From a checkpoint of a small transformer trained on Wikipedia.
Architecture: rotary positions, no biases in attention or MLP, tied embeddings.
Each number is 128 + 24 x the weight over the matrix's rms, rounded and kept within 0 to 255. Layers, rows and columns count from 0.

# layer 7 attention query, 32x64, rms 0.145, rows 0-31, columns 0-31
[[148  95 140 131  73  76 126 146 200 109  85 171 157 131 100 137 126 133 167 151 192 145 178  86 133 148 148  74 150 187  98 132]
 [144 178 135 106 172 141 138 107 117 136 156  71 121 131 146 110 128 126 112 141 119 126  98 102 118 146 136 167 130 127 153 139]
 [144 140 114 108 128 137 157 150 131 120 130 100 145 109 145 115 100 139 137 131 107 108 139 145  83 160  98 122 115 122  97 112]
 [118 149 142  98 116 106  99  98 123 168 127 146  93 148  78 186 186  97 117 128 163 113 143 108 175 132 135 131 153 179 117 145]
 [ 95 137 119 159 134 113  88 127 139 124  96 168 113 106 114 110 154 124 111 121 147 169 102 129 150 113 144 121 141 156 113 144]
 [137 136 142 132 163 171 150 143 129 133 179 114 117 145 167 100 121 145 123 117 131 128 144 121 136 156 142 134 135  68 155 131]
 [103 128 151 115 149 137 107 118 140 107 142 103 108 126 112 107 147 119 124 131 117 129 111 133 137 118 169 126 175 128 128 150]
 [132 118 108 155  71 139  95 134 153 133 131 117  79 138 137 117 142 110 127 151  86 140 153 127 152 102 120 110 104 140 130 130]
 [133 160 111 143 118 136 140 114 182 127 117 130 174 131 128  98 138 114 107 169 112 116 150 137 134 117  84 137 122 126 133  98]
 [143 153 148 126 141 143 111 135 109 104 136 131 101 150 142  88 116 145 149 185 124 117 110 147 125 109 136 127 121  96  85 139]
 [223  94 108 123  76 115 198 150 138  87  96  94 132 118 145 165  85 174 157  96  97 107 216 121 114 171 113  45 100 142  77 104]
 [186 122 139 122  98  98 105 141 124 105 147  99 118 116 135 145 124 128 128 123 137 114 154 123 116 146 116 119 133 120 144 123]
 [143 140 124 146 156 158 124  86  86 134 129 102 132 123 134 131 120 162 110 126 134  93 108 134 111 118 104 141  98  94 156 141]
 [103 160 131 136 115 141 121  95 111 143 162 119 142 158 113 161 140 133 124 130 125 130 115 140 144 128 126 120  91 135 126 116]
 [159 146 130 145 139 134 129  91 116 137 140 119 103 148 133 108 126 116 140 123 127 138 112 110 132 130 123 128 134 102 142 127]
 [183 139 134  94 156 145 130 100  91 104 159 163 142 142 117 103 101 125 111 117 125 124 122 131 120 118 167 147 114 107 148 113]
 [125  97 141 158  82  99 112 141 158 107 102 174 122 141 110 151 148 113 154 121 139 117 118 107 154 115 127 106 158 132 134 146]
 [147 108 112 109 119 152 160 170 170 120 141 115 175 143 154  77  77 157 170 139 113 133 158 119  94 127 118 118 115 111 120 103]
 [149 129 131 135  88  95  95 147 157 110 114 153 136 122 100 154 121 107 147 119 123 129 132 153 145 137 135  81 146 183 111 136]
 [121 162 136 114 172 155 132  82  89 129 158 103  96 136 150  87 133 145 102 120 115 122 120 104 120 143 117 165  99 124 128 146]
 [114 140 102 130 167 129 165  93  85 157 127 114 101 171 109 147 159 145 110  98 149 106 130 101 178 113 109 158  95 134 182 145]
 [125 117 125 153  96 103 143 131 154 104 136  93 131 104 142 165 112 128 136 109 134 130 122 149 112 143 118 117 129 127 101 118]
 [115 154  95 127 132 111 132 104 104 139 108 121 128 113 111 139 158 189 110 105 143  79 127 124 128 114 100 141  97 139 147 157]
 [131 107 103 136 116  97 114 150 135 108 114 137 121 140 105 120 128 114 149 123 123 143 124 119 134 111 137 107 140 173 101 138]
 [ 89 141 122 156  98 102 122 177 130 120 144 127 123 138  68 164 117 112 140 129 117 130 141 151 148 109 133 132 153 158 114 117]
 [113 119 124 169 154 133 125 134 125 138  97  92 155 146 136 108 110 132 133 159 153 137 153 124 172 113 152 127 103 127 137 150]
 [111 127 123 140 124 133 133 134 162 130 106 150 152 121 139 118 115 127 129 125 124 130 113 139 115 125 135 118 140 122 119 120]
 [ 74 172 120 114 211 140 142  51  66 158 170 192 115 131 127 120 154 128  48 164 121 145  86 170 167  85 128 230  58 140 141 133]
 [122 108 115 117 176  95 126 141 105  76  96 102 136 126 111 159 154 102 132 140 145 179 130 161 133 116 135 130 153 186 123  93]
 [ 80 120 137 143 121 123 114 128  95 145 115 102 133 103 115 112 152 131 168 173 116  97 117 131 106 122 120 148 141 157 148 110]
 [110 134 146 131 122 129 120 177 145 154 179 157 139 113 147 117 121 118 148 128  98 120 142 180 157  90 128 132 122 111 104 121]
 [112 146 107  76 128 125  91 139 158  88 135 152 121 149 123 110  97 136 136 124 101 132 111 136 141 155 119 118 122 159 138 134]]
# layer 7 attention key, 32x64, rms 0.16, rows 0-31, columns 0-31
[[114 129 136 110 130 136 142 122 112 164 128 113 144  86 150 125 121 131 120 103 127 162 123 124 116 142 133 129 109 150 155 109]
 [109 125 117 160 167 125 120 149  91 140 131 122 104 129 137 125 141 123 134 139  83 109 115 129 154  89 120 152 123 134 119 115]
 [115 117 131 124 152 132 141 131 116 138 126 126  95  99 140 143 125 155 112 107 112 132 116 113 117 127  96 163 128 124 130  99]
 [115 125 111 123 164 135 122 133  79 123 145 103 106 148 115 143 120 130 146 105  96  92 138 147 135 113  98 121 153  98 114 113]
 [110 140 140 135 104 124  72 116 142 120 165 125  88 126 146 127 127  90 130 157 113 113 150 133 151  98 145 126 148 122 103 111]
 [160 142 122 144 121 126 149 142 130 161  90 113 110 110 109 126 126 115 119  87 148 113 145 120 107 134 121 133 123 187 141 135]
 [134 158 144 163 137 136 100  87  90 136 163 135 117 133 125 158 114 111 102 130 120 135 123 145 124  77 105 135 100 144 141 146]
 [151 136 131 127 122 140 154 136 130 154 129 131 115 109 124 105 114 135 127 114 132 115 129 127 131 141  97 124 107 174 131 126]
 [167 142 136 115 151 122 163 159 146 118 131 140 102 101 148 115 133 122 130 109 157 182 135 111 110 145 146 110  91 144  82  96]
 [107 143 162 112  83 141 141 145 155  97 119 176 141 101 127 143 124 109 122 113 126 127 156 131 136 137 112 108 132 141 115  72]
 [113 130 125 112 133 117 139 137 133 132 121 130 138 141 121 125 128 132 125 122 136 130 130 112 143 149 128 139 135 134 118 132]
 [100 175 160 134 207 133  97  70  79 174 179 149 103 168 108 177 166  91 107 119 143 135  48 141 204  36 134 227 188  73 152 108]
 [109 114 122 122 112 139 148 135 169 120 131 146 146 125 124 130 123 120 144 145 139 140 109 124 138 152 123 131 136 105 127 110]
 [113 149 100 131 145 133 147 146 133 126 133 133  92 122 121 120 133 110 112 112 156 131 143 101 130 121  97 153 109 136 161 134]
 [100 163 105 121 113 138 171 137 129 158 133 133 152 134 122 127 155 124 148 124 143 108 134 124  86 113 104 119  88 123 121 139]
 [130 126 115 144 107 129 154 129 141 128  94 105 160 137 135 138 126 156 171 132 128 118 143 136  97 144 128  93 148 130 112 127]
 [124 100 128 119  77 142 118 127 157 106 134 149 127 113 122 106 101 123 184 134 117 163 115 140  82 153 107  86 125 147 117 112]
 [ 95 136 139 134 179 104 132 120 132 178 101 142 129 120  94 100 135 112 123  83 185 122  83 115 143 133 128 148 128 148 173 147]
 [140 118  95  98  88 146 155 148 133 113 112 120 126 115 148 119 127 167 140 136 131 118 151 133  77 150 121  91  88 128 118 135]
 [113 150 135 153 144 131 100 103 110 133 162 153 120 142 114 131 129 130 148 140 118 121  81 136 146 115  94 155 125 137 144 134]
 [120 128 137 152 150 137  98  87 113 132 140 126 107 157 100 134 168 108 126 135 123 134  98 143 137 104 114 149 129 117 129 140]
 [129 114 115 103 126 125 155 155 155 124  91 130 146 126 132 120 111 134 116 114 137 122 147  96 119 164 121 118 131 138 128 126]
 [149  99 147 127 100 157 133 101 143  88 136 143 151 162 145 119 108 139 154 177 107 145 102 131 150 127 141 139 137 140 122 116]
 [115 131 175 144 134 127 100 100 105 134 158 111 122 151 101 136 127 148 144 157 103 139 132 164 139 117 119 133 118 136 123 133]
 [126 149 161 131 146 146 113 119 130 147 122  98 146 107 157 113 126 112 117 131 157 134 124 151 143 107 121 129 123 113 150 118]
 [ 83 141 113 126 127 117 118 121 141 138 112 123 111 169 112 116 129 126 113 143 147 151 167 131  89 146 157 127 138 169 153 169]
 [ 93 185 186 176 220 123  42  13  68 179 226 163  55 194  84 201 229  60  63 138 156 142  46 127 255   0 114 230 106 102 125 143]
 [140 127 128 123 116 127 140 131 144 112 116 124 121 141 129 127 131 127 132 130 126 122 140 123 111 134 134 110 136 121 117 133]
 [106 150 118 100 126 135 137 142 117 118 144 128 145 114 100 135  65 134 131 132 171 111 121 145 131 122  97 118 106 105 111 129]
 [163 146 127 117  83 135 135 125 132 121 145 120 110 109 130 125 146 122 111 106 129 162 139 127 106 118  88 133 134 120 167  93]
 [134  73 107 113 118 125 147 126 119 134 109 119  76 109 136 124 169 134 153 182 112 125 121 120  97 160 113  94 108 105  95 135]
 [ 93 139 114 149 133 141 130 142  96 126 132 131 146 142 124 118 131 130 154 137 121 103 131 148 144 127 151 118 143 139 166 131]]
# layer 7 attention value, 32x64, rms 0.186, rows 0-31, columns 0-31
[[163 154  98 129 136 158 147 129 146 158 178 130 150 162 181  88  90 152 113  73 125 160 115 105 117 110 123 148 102 135  93 111]
 [184 111 154 147 146 127 113 121 132 163 152 163 138  96 167 112 109 110 149 112 134 144 115  88 126 134 155 112 184 120 115  85]
 [108 115 163 158 165  71 110 139 138  75 120 135 124 118 152 123  98 158 147 160 143 171 142 110 136 120 132 127 136  62 128 167]
 [112  86 141 123 143 106 110 130 145 140 137 133 131 140 146 118  85 119 122  81 131 151 135 126 147 139 104 131 136 128 142 162]
 [177 101 115 105 105 137 101 106 145 119 150 121  91 133 108 168 112 115 120 140 148  81 120 142  94 136 128 118 174 102 142 126]
 [145 145  99 137 136 121 118 134 140 121 151 141 127 106 127 168 125 139 127 113 151 125 112 129 144 123 143 122  76 161 129 159]
 [149 122 155 134 117 104  90 105 134 108 148 161 147 139 154 166  92 114 143 117 147 128 112 105 102 150 112 110 121 124 137 143]
 [104 183 153  96  95 141 119  95 100 125 129 105 138 142  70 117 164 111 162 121 114 112 141 149 110 121 102 122 158 127 145  84]
 [ 91 127 204 155 128 148 122 170 120 106 100  89 117 112 129  95  93  96 147 121  92 132 158 155 149 116 130 103 130 160 114  83]
 [116  55 134 123 138 101 152 139  87 104  90 119 140 184 134 135 143 148 141 127 138  86 114 119 117  99 105 150 116 119 172 125]
 [115 145 134 125 122 151 135  48 114 154 130 166 138 144 129 132 159 100 117 138  97 128  56 137 123 152 112 127  71 136 161 115]
 [121 111 142 138 118 152 122 164 141 121 122 114  96 147 135 152 126 105 106 139  68 195 117 153  93 130 144 105 131 162 113  75]
 [ 84 155 142 137  91 128 113 187 156 142 141 132  98 158 127 127 121 122  86 104 116 158 149 125 157 126 134 148 139 134 128 127]
 [139 159 144 116 112 126 103 113 120 122 162 143 143 142 106 177 122 110 110 116 103 138 112 140  76 136 141  70 139 146 135 127]
 [ 86 110 152 156 141  85 130 108 137  92 118  95  84 126 123 118 101 150 105 147 121 178 150 147 153 111 129 123 135 105 143 175]
 [ 90 113 178 104 118 157 132 156 109  97 158 113  99 140 140  82 116 118 144 140 101  90 126 108 132 132 156 126 129 101 161  91]
 [132 127 148 108 143  99 117 111 116 136 129 165 131 135 187 143 118 133 123 119 138 122 112  92 120 156 112 133 149 111 156 145]
 [125 135 101  93 159 141 155  83 116 140  99 145 108 129 150 162 129 162  84 112 111 131 109 126 125 110 106 120 146 151  86 132]
 [106 141  98 155 176 133 149 137 132 138 128 113 144 150 144  99 122 139 142  96 129 147 135 136  94 125  46 121  87 142 142 141]
 [110  91 113  58 135 141 148 134 135 125  98 147 150 128 122 111 167 148 151  83 126 128 133 125 144 157  96 123 140  62  93 127]
 [103 131 131 110 125 179 154 123 115 184 143 121 122  80 136 112 142 130 106 114 109 152  99 140 169 130 181 107 159 123  85  56]
 [158 174 117 146 180  85 108  96 103 167 124 130 135 133 140 157 117 155 140  82 138 153 110 126  72 114 154 105 129 123 158 120]
 [143 102 119 117 163 139 107 139 122 151 112 125 149 145 119 138 164  97 152 107 116 134  99 122 139 144 144 110 150 147 125 108]
 [117 144 119 162 135 129 123  88 152 118 121 120  97  94 138 129  82 132 110 175 120 163 104 130 150 130 137 145 139 111 119 120]
 [137 131 129 149 176 131 114 114 129 154 113 134  93 140 155 132 156  89  77 123  99 101 122 116 122 124  53 136 117 120 154 109]
 [187  94 113 169 139 117 139 122 116 158 115 107 143  97 164 134 121 136 125  75 159 116 100 150 159  96 128 130 136 145 186 128]
 [127 134 167  83 120 122 122  81  83 136 109 153  93 179 136 129 117 158 104 128 109 116 140  93 119 117  98 115 137  70 151 182]
 [142 142 137 112  89 141 142 112 142 125 138 118 144 181 141 101 115 149 156  97 131 162 150 104 140 104 109 150 100 105 130 148]
 [106 145  96  85  98 127 120  90  96 137 148 144  95 192 116 143 161 126 116 132 128 111 121 109 120 142 114 156 142 106 185 144]
 [151 137 117 116 118 161 127 114 127 135 170 121 109 134  92 135 156 104 115 127 125 107 110 157 122 125 131  88 144 129 133 112]
 [127 117 127 142 127 153 103 134 132 117 116  92 171 128 107 112 122 130 143  82 139 121 122 129 105 136  88  96 148 147 122  88]
 [144 124  87 136  94 178 116 164 131 116 148 106 137 101 101 119 111 130 138 106  93 125 164 165 125 105 120 109 126 139 122 110]]
# layer 7 attention output (transposed), 32x64, rms 0.188, rows 0-31, columns 0-31
[[ 91 177  90 154 133 151 140 131 142 145 150 123 138 118 181 127 131 120 136 129 131 155 152  98 100 133 147 110 127 137  80 137]
 [147 124 128 143 122 123 119 117 123 148 126 128 117  97 132 142 138  85 130 147 135 128 110 134 163  96 137 111 153  93 104 127]
 [ 94 139 156 158 157 111 144 141 140 109 116 131 105 107 109 137 114 146 122 152 145 120 140 155 181 135 111 144 157 136  95 116]
 [114 113 116 136 128 122 102 156 137 136 110 117 132 115 114 132 108  93 108 113 135 130 127 165 150 136 127 132 158 133 133 145]
 [150 144 141 124 117 141  82  71 141 131 114  94 157 137 106 175 170 127  97 142 186 121 152 138 128 121  85 157 149 127 128 129]
 [130 150 119 106 105 117 115 125 149 114 126 145 130 156 103 148 104 132 126  80 105 142  51 132 137 135 135 145 138 146 127  98]
 [120 145 105 137 141 116  83 135 146 140 115 130 135 137 117 150 130 103 118 142 114 134  94 143 149 102  95 126 138  95 117 118]
 [154 133 133 112 112 124 152  88  92 138 175 108 139 123 133 128 124 143 153 123 133 117 157 108 116  89  91 155 113 104 178 139]
 [126  89 195 109 148 145 151 156  80 119 138 129 121 138 145 103  95 111 187 125 122 123 170  81 146 110 128 112 108 125 168 136]
 [185 138  99 135 134 116 131 148 137  89  79 125 116 101 143 121 147 167  78 175 185  79 160 118 154 126 144 113 121 177 154 135]
 [125 142 120 111  99 104 139  59 127 165 126 158 136 130 138 133 136 105 100  99 118 144  75 130  81 138  99  96  94 131 152 106]
 [153 130 132 115 164 135 112 133  85 147 117 131 123 150 165 125 119 140 124 141  76 146 175 108 107 123 111 143 103 123 114 137]
 [ 96 110 163 139  77 113 117 156 145 144 122 113 106 180 105 131  63 107 121  68  82 124 115 125 137 144 142 190 138 148 147 122]
 [161 157 128  94 142 143 105 116  95 128 135 100 136 145 141 138 141 141 113 153  96 116 119 124 114 110  88 105 115  85 129 107]
 [ 85 126 162 134 152 115 180 125 123  91 159 116 100 125 127 145  53 137 112  97 133 141 120 180 161 141 107 161 146 164 119 129]
 [155 132 171 119 138 104 122 128 107 148 129  97 102  82 144 130  99 110 145 160 131  86 147  86 183 138 136 159 112 126 148 109]
 [124 126  95 136 131 100  87 140 140 150 104 124 116 114 122 152 142 120  85 149 121 123 101 155 164 113 128 112 138  93 117 118]
 [176 126  93 109 137 153 136 123 132 130 134 125 113 131 152 165 119 182  60 105 115 123 120 133 121 138 132  99 111 122  71 131]
 [116 160  79 157 210  99 150 120 115 142 136 157 135 143 135  92 141 118 148 102 123 123 118 146 117 133  95 116 128 138 126 135]
 [108 107 119 125 159 132 126 148 132 148 116 138 107  98 140 137 182 156 144  92 166 112 143 151  89 192 120 146 143 135 106 148]
 [156 110 149 110 109 154 174 107  94 150 167 132 105 109 166 137 120 142 143 111 127 125 143  98  93 170 157  92 132 153 104 116]
 [151 192  79 135 140  93 158  80 134 110 105 122 135 149 140 142 121 158 110 101 145 154 128 140  88 112 115  62 145 115 132 115]
 [152 117 146 107 141 117 105 132 110 141  91 112 140 120 127 125 168  96 125 108 134 100 107 123 117 118 123 116 142  94 133 129]
 [ 93 125 120 142 106 121 116  93 113 170 143 165 136 118 113 128  94 142  95 139 116 134 116 161 148 116 149 110 148 148  85  91]
 [141 136 155 128 142 120 112  88 123 137  82 145 122 121 144 131 137  79  64 116 130  89 126 106 147 115  87  95 104 115 147 169]
 [155 127 113 163 101 145 145 118 131  87 136 126 120 143 121 128 126 130 130  84 156 144  97 140 137 128 152  62 151 172 146 117]
 [ 98 105 137 160 130 140 159 101 168 140 134 110  87 143 148 148 141 176 100 134 146  83 133 121 108 180  84 118 146 124 159 100]
 [104 162 129 165 113 158 161 132 160 123 145 104 132 110 153 114 130 129 139 108 148 156 157 106 136 139 135 162 125 141 131 136]
 [137 156  84 121 108  82 124  96 155 161 125 113 128 126 132 154 124 118  86 104 118 119 109 141 122 127 104 189 149 124 160 143]
 [158 140 161 105 132 160 144  89 104 123 154 117 136 140 140 123 144 115 141  94 118 107 127 117  99 145  82 123 120 124 137 121]
 [144 133 129 139 199 150  94 117  79 135 149 104 177 145 155 128 163 130 155 111 135 106 142 102 130 101  97 122 124 112 144 120]
 [153 149 139 119 135 155 138 121  85 105 156 131 145 146 131 112 129 152 170 108 111 138 159  89 130 135 129 140 114 133 134 142]]
# layer 7 MLP gate, 192x64, rms 0.195, rows 0-23, columns 0-31
[[167 147 107 137 140 150 143 116 131  92 154 131 135 138 143 106 159 171 158 120 121 137 133 105 147 112 139 112 116 134 174 152]
 [156 109 110 103 123 124 105 133 143 100 145 111  96 129 120 102 112 134 119 148 164 140 122 125 127 179 116  95 122 109 156 170]
 [187 119 149 130 177 124 182 130 144 128 115 141 151 134 119 125 116 125 121 128 109 115 136  99 119  97 103 141 146  83 126 100]
 [135 112 103 124 124  54 120 100 125  93 139  94 150 117 154 142 139 121 130 150 135  97 105 125 134 117 105 109  53 179 147 122]
 [115 137 142 132 114 139 142  92 164  99 122  83 112 136 123  81 130 121 156 138 158 129 135 109 161 137 126 131 128 139 162 149]
 [153  97  95 132  97 125 137 142 120 121  91 102 156 123 132 148 117  92 154 136 180 135 113 126 142 102 160 133 139 119 138 131]
 [ 99 105  92 176  88  60 123 130 102 121  63 131 115 124  99  88 128 143 160  91 161 123 107 174 161 143 103 135 123 146 123 149]
 [110 126 150 116 122 113 149 154 131 101 132 142 163 147 128  81 106 163 144 114 138 145 137 196 144 134 152 139 126 138 112 125]
 [139 171  95 158 108 136 104 141 115 120 178 112 111 120 131 156 151  87 130 136 124 153  99 157 108 154 160 141 140 156 151 106]
 [152 129 143 100 125 133 132 176 105 131 156  82  94 133 145 140 163 112 128 114 150 126 137 120  93 129 113 147 150 123 127 143]
 [147 102 144 151 107 119 156 148 136 101 122 115 161 160 100 139 134 109 120 134 119 129 111 135 105  95 131 149 135 143 155 183]
 [151 142 101 115 101 147 124 141 116 145 145 105 119 152 107 165 141 121 123 159 128 145 158 146  85 144 135  73 112  87  96 146]
 [101 101 179 122 119  86 133 118  91  60  84 111 114 151 128 105  94 139 153 114 110 148 142 169 119 107 151 102 168 146 129 121]
 [121 151 110  83 130  94 163 153 143  97 144 113 141 136 117 159  93 151 110 115 139 158 142 114 108  95 100 125 151 115 128 125]
 [148  86 181 125 152 117 126 118 134 130 100 108 162 162 103 151  99 107 130 113 172 153 183 149 104 158 166 115 127 122  99 143]
 [141 132 153 132 118 143 104 123 133 138 151  98 144 148 128  99 111 125 131 142 131 117 123  85 129 111 142 104  76 106 115 155]
 [136 156 112 143  88 119 133 119 116 119  75 179 184 136 118  98  97 132 123 155 134 147  94 132 158 134 100 114  99  86 100 132]
 [116 124 122 136 104 130 173 150 123 110 130 118 176 101 165 136  77 141 140 153  90 134 128 119 137 136  95 124  96 121 114 118]
 [110 145 127 141 120 120 128 142 162 136  89 113 122 133 113 171 143 122 127 100 118 101 163 153 127 127 155 130 127 122  93 129]
 [140 108 132  95  79 145 127  98 117 118 135  78 133  93 120 118 157 130 123 126 117 116 200 159 128 190 129 127 132 135 131  84]
 [162  22 136 110  78 135 110 119 151  91 116 113 111 101 115 106 100 116 159 154 146  89 138 139 140 142 137  39 117 141 135 130]
 [131  72 143  85 117 115 106 112 176 111 148 145 151 132 186 156 101 105 144 135 110 139 133 124 111 134 114  75 124 141 149 172]
 [124 105 144 131 148 144 144 115 157 120  99 127 164 144 142 134 129 121 156 138  87 187 155 122 145 122 142  97 109 120 120 119]
 [133 140 115 133 172 135 101 121 116 144 129 156 114 131  98 121 114 162 129 107 168  78 192 141 120 132 150 155 128 144 148 116]]
# layer 7 MLP up, 192x64, rms 0.174, rows 0-23, columns 0-31
[[161 178 104 129 141 102 164 106 102 144 116  98 135 122 174 106 146 162 123 150 153 131 145 129 126 110  86 131 143 137 143 161]
 [163 132 143 156 130 146 129 138 106 120 147 112 101 148 111 115 158 149 164 153 147 129 109 164 107 108 120 137 147 126 192 161]
 [154 141 100 171 143 165 111 130  93 114 137 102 114 125  92 128 133 139 193 149 115 150  93 139 141 134 110  95 100 142 171  91]
 [ 83 106 147 150 107 147 147 143 115 174 133 142 102  97 143 181  82 137 112 120 136 109 102 131 153 121 132 142 154  96 167 147]
 [114 160 110 152 110 143 143 119 117  97  87 108  97 162  99 129  77 169 144 106 149 166 114 160 123 139 152 147 139 182 121 125]
 [126 143 106 122  78 142 100 135 130 137 158 133 112 171 132 121 128 157 120 106 101 127 122 139 132 129 157 102  67 175  81 150]
 [115 139 115 157 165 106 153 131 113 172 132 130 118 150 127  86 127 180 153 108 153  82 139 125  91 121 106 152 151 106 123 125]
 [153 100 169 132 113 113 120 104 140  79 138 139 113  98 137 119 157 121 150 140 163 115 140 148  82 126 134 126 136 123 180 195]
 [150 128 132 153 114 148 150 169  95  86 103 103  95 155 118 123 103 132 154 104  83 165 115  90 107 181 163 141  91 157  95 118]
 [132  95 114 152  90 163 130 172 105 106 116 127 122 114 123 130 113 128 138 109 148 101 164 165 114 162 120 131 119 143 191  78]
 [206 120  93 153 157 112 128 150 112 137 135 104 106 168 105 117 138 129 163 173 106 124 120 126 157 139  84 123 179 106 128 105]
 [134 151  80 118 142 114 154  86 147 132 190 140 102 172 206 124 115 157 133 130 113 169  87 140 108 149  56 119 133 105 108 152]
 [145 142 144 124 156 104 164 177 113  91  98 165 148 154  94 105 101 116 116 155 165 124 139 166 140  80  86 118 149 120 100 102]
 [143  90 134  93 127 136 143 173 126 189 134 141 106 122 134 125 115 121 136 163  88 135  98 159 105 138 126 142 154 111  96 131]
 [167 149 123 137  88 139 136 141 108 109 105 117 111 118 126 123 120 118 118 116 103 160  92 141 119 160 146 149 110 150 165  91]
 [136  89 142 153 113 109 103 139 160 146 174 133 121 111 135 134 157 118 119 129 129 123 123  97 178 132 149 118 104 127 114 147]
 [181 150 134  80 135 113 148 103 129 105 129 223 130 124 152  92 115  90 124 122 148 137 113 168 168 154 135 131 138 132 150 152]
 [171 160 133  98 112 137 139 109 132 145 150 118 138 128  95 104 144 138 131 130 149 115 113 113  99 129  88  84 134 118 119  90]
 [130 117 111 140 128 116 119 147 168 122 106 123 169 111 121  94 132 120 112 123 118 143 128 146  88 136 145 123  73 175 123 152]
 [113 150 141 184 106 112 109 129 146 145 114 127 149  83 108 130 138 140 115 152 108 113 121 134 125 117 126 135  70 140 134 108]
 [ 99  97 128 132  51 135 175 143 127 129 143  62 147 105 128 128  58 131 131 160 124  83 109 156 137 128 109 131  79 103 135 139]
 [139 109  76 109 162 130 156 116 104 139 111  79 109 100 126 116 140 177  90 145 160  96 111  94 115 107 129 151 143 122 122 120]
 [108 147 120 118 120 151 113 140 116 132 151 138 147 131 124 112 140 167 160 100 153 141 123 129  99 123 184 113 137 140 147 159]
 [135  89 139 150 107 142 117 167 160 128 152 124  96 145 136 135 108 170 136 139 103 141 131 117 151 154 162 122 138  94 145 140]]
# layer 7 MLP down (transposed), 192x64, rms 0.169, rows 0-23, columns 0-31
[[ 92 149 116 113 168 104 106 164 132 142 130 166 134 164 149 117 119 157 113 130 125 166 141 121 130 138 119 139 120 146 111 166]
 [ 92 101 133 136 119 142  74  98 114 103 137 109  91 154 123 100 131  67 162 117 100 133 136 129 124 121 146  99 131 123 135 106]
 [147 134 133 170 137 167 148 143 149 110 126 101 132 122 154 114 156 175 171 150  99 122 123 137 147  94  95 123 143 182 106 125]
 [139 130 117 128 135 141 124 144 115 109 139 118 133 107 111 139 171 171 139 164  97 141 155  88 158 111 134  87 109 140 116 112]
 [159 136 111 116 133 136 129 130  98 160 129 130 143  75 127 164 158  68  93 149 132 137 111 118 124 135 115  89 135 115 106 115]
 [133 129 194 125 112 164 150 113 144 146 135 102 111 131 109 100 109 146 120 110 139 154 161 147 128 163 161  90 110 157 176 150]
 [161 144 139 155 108 134 187 132  85 174 158 121 135 157 153 134 132 124 140 137 115 119 118 139 142 154 106 138  56 141 126 128]
 [107 130 126 130 149 127 132 132  81 128 115 119 115  81 142  77  70 150 149 135 116 153 125 126 126 121 124 161  56 176 165 138]
 [157 115  93  91  81 149 108 141 155 115 138 160 120 141 111 139 166  98 121 121 155 127 102 130  70 137 170 147 121 131 155 138]
 [144 124 147 151 132 134 142  98 128 106 112 130 129 145 140 131  95 159 136 105 101 142 124 147  49 122 168  97 136 118 162 141]
 [112 151 117 138 136 151 167 151 127 124 131 176 120 105 137  80 143 152 170 125 156 151 128 158  74 144 127 149 105 131 139 105]
 [175 151 104 114 159 168  83  63 138 157 163 155 124 152 105 121  88 148 156 139  93 128 109 108 107 126 129 204 117  77 123 119]
 [157 128  91  74 135 138 110 115 154 137  74 149 132 108 148 137 153 144  85 144 156 135 108  99 124 145 109 141 135 107 168 124]
 [134  99 153 136  73 131  79 152 119 105 157 139 143 113 162 145  95 126 123 116 125  83 112 168 141 120 128 178 106 134 113 134]
 [131 129 134 126 157 115 136 132 120 161 121 109 133 116 113 153 122 156 147 121 124 135 148 125 103 152 110 111 155 181 125 119]
 [130 113 164 140 139 126 132 100 111 109 104  82 115 122 127 137 128 144 180 120 112 139 140 127 161 153 169 176 156 107 125 124]
 [ 93 131 157 130 147 149 134  87 122 114 171 146  86 115 113 123 120 102  95  94 161 103 133 103  94 111 127 101 126 144 102 141]
 [136 105 138 120 144 179 128 155 146 130 143 117 141 122 146  69  99 108 124 128  80 111 148 145 153 133 135 168  99 167 139 114]
 [128 166 100 145 101 136  64 148 133 147 163 131 136 108  95 123 155 111 108  87 140 175 115 131 115  84 105 137 166 141 135 118]
 [158 130 111 125 119 116 116 140 138 130 125 123 153 132  72 146 185  71 114 102 123 125 131 156 159  80 140 107 121 151 131 117]
 [115 173  87 129 129 194  95 157 140 121 140 111 115 118  95 140 141 120 144  85  94 127 147 133 116 146 135 145  98 130 204 105]
 [ 98 132 132 132 120 105 111 132  90  83 128 111 153 102 115 126 117 122 135  89 124 135 100 150  91  89 120  67  83 111  97 147]
 [116 135 148  99 159 110 111 130  95 145 145 118 106 133 130 118  79 139 159 135  64 115  93 148  81 144 160  83 109 140 140 142]
 [169  88 145 127  69 154 117 139 145 128 102 105 161 112 132 140 138 144 132 155  93 150  93 130 137 110  86 151 168 107 145 149]]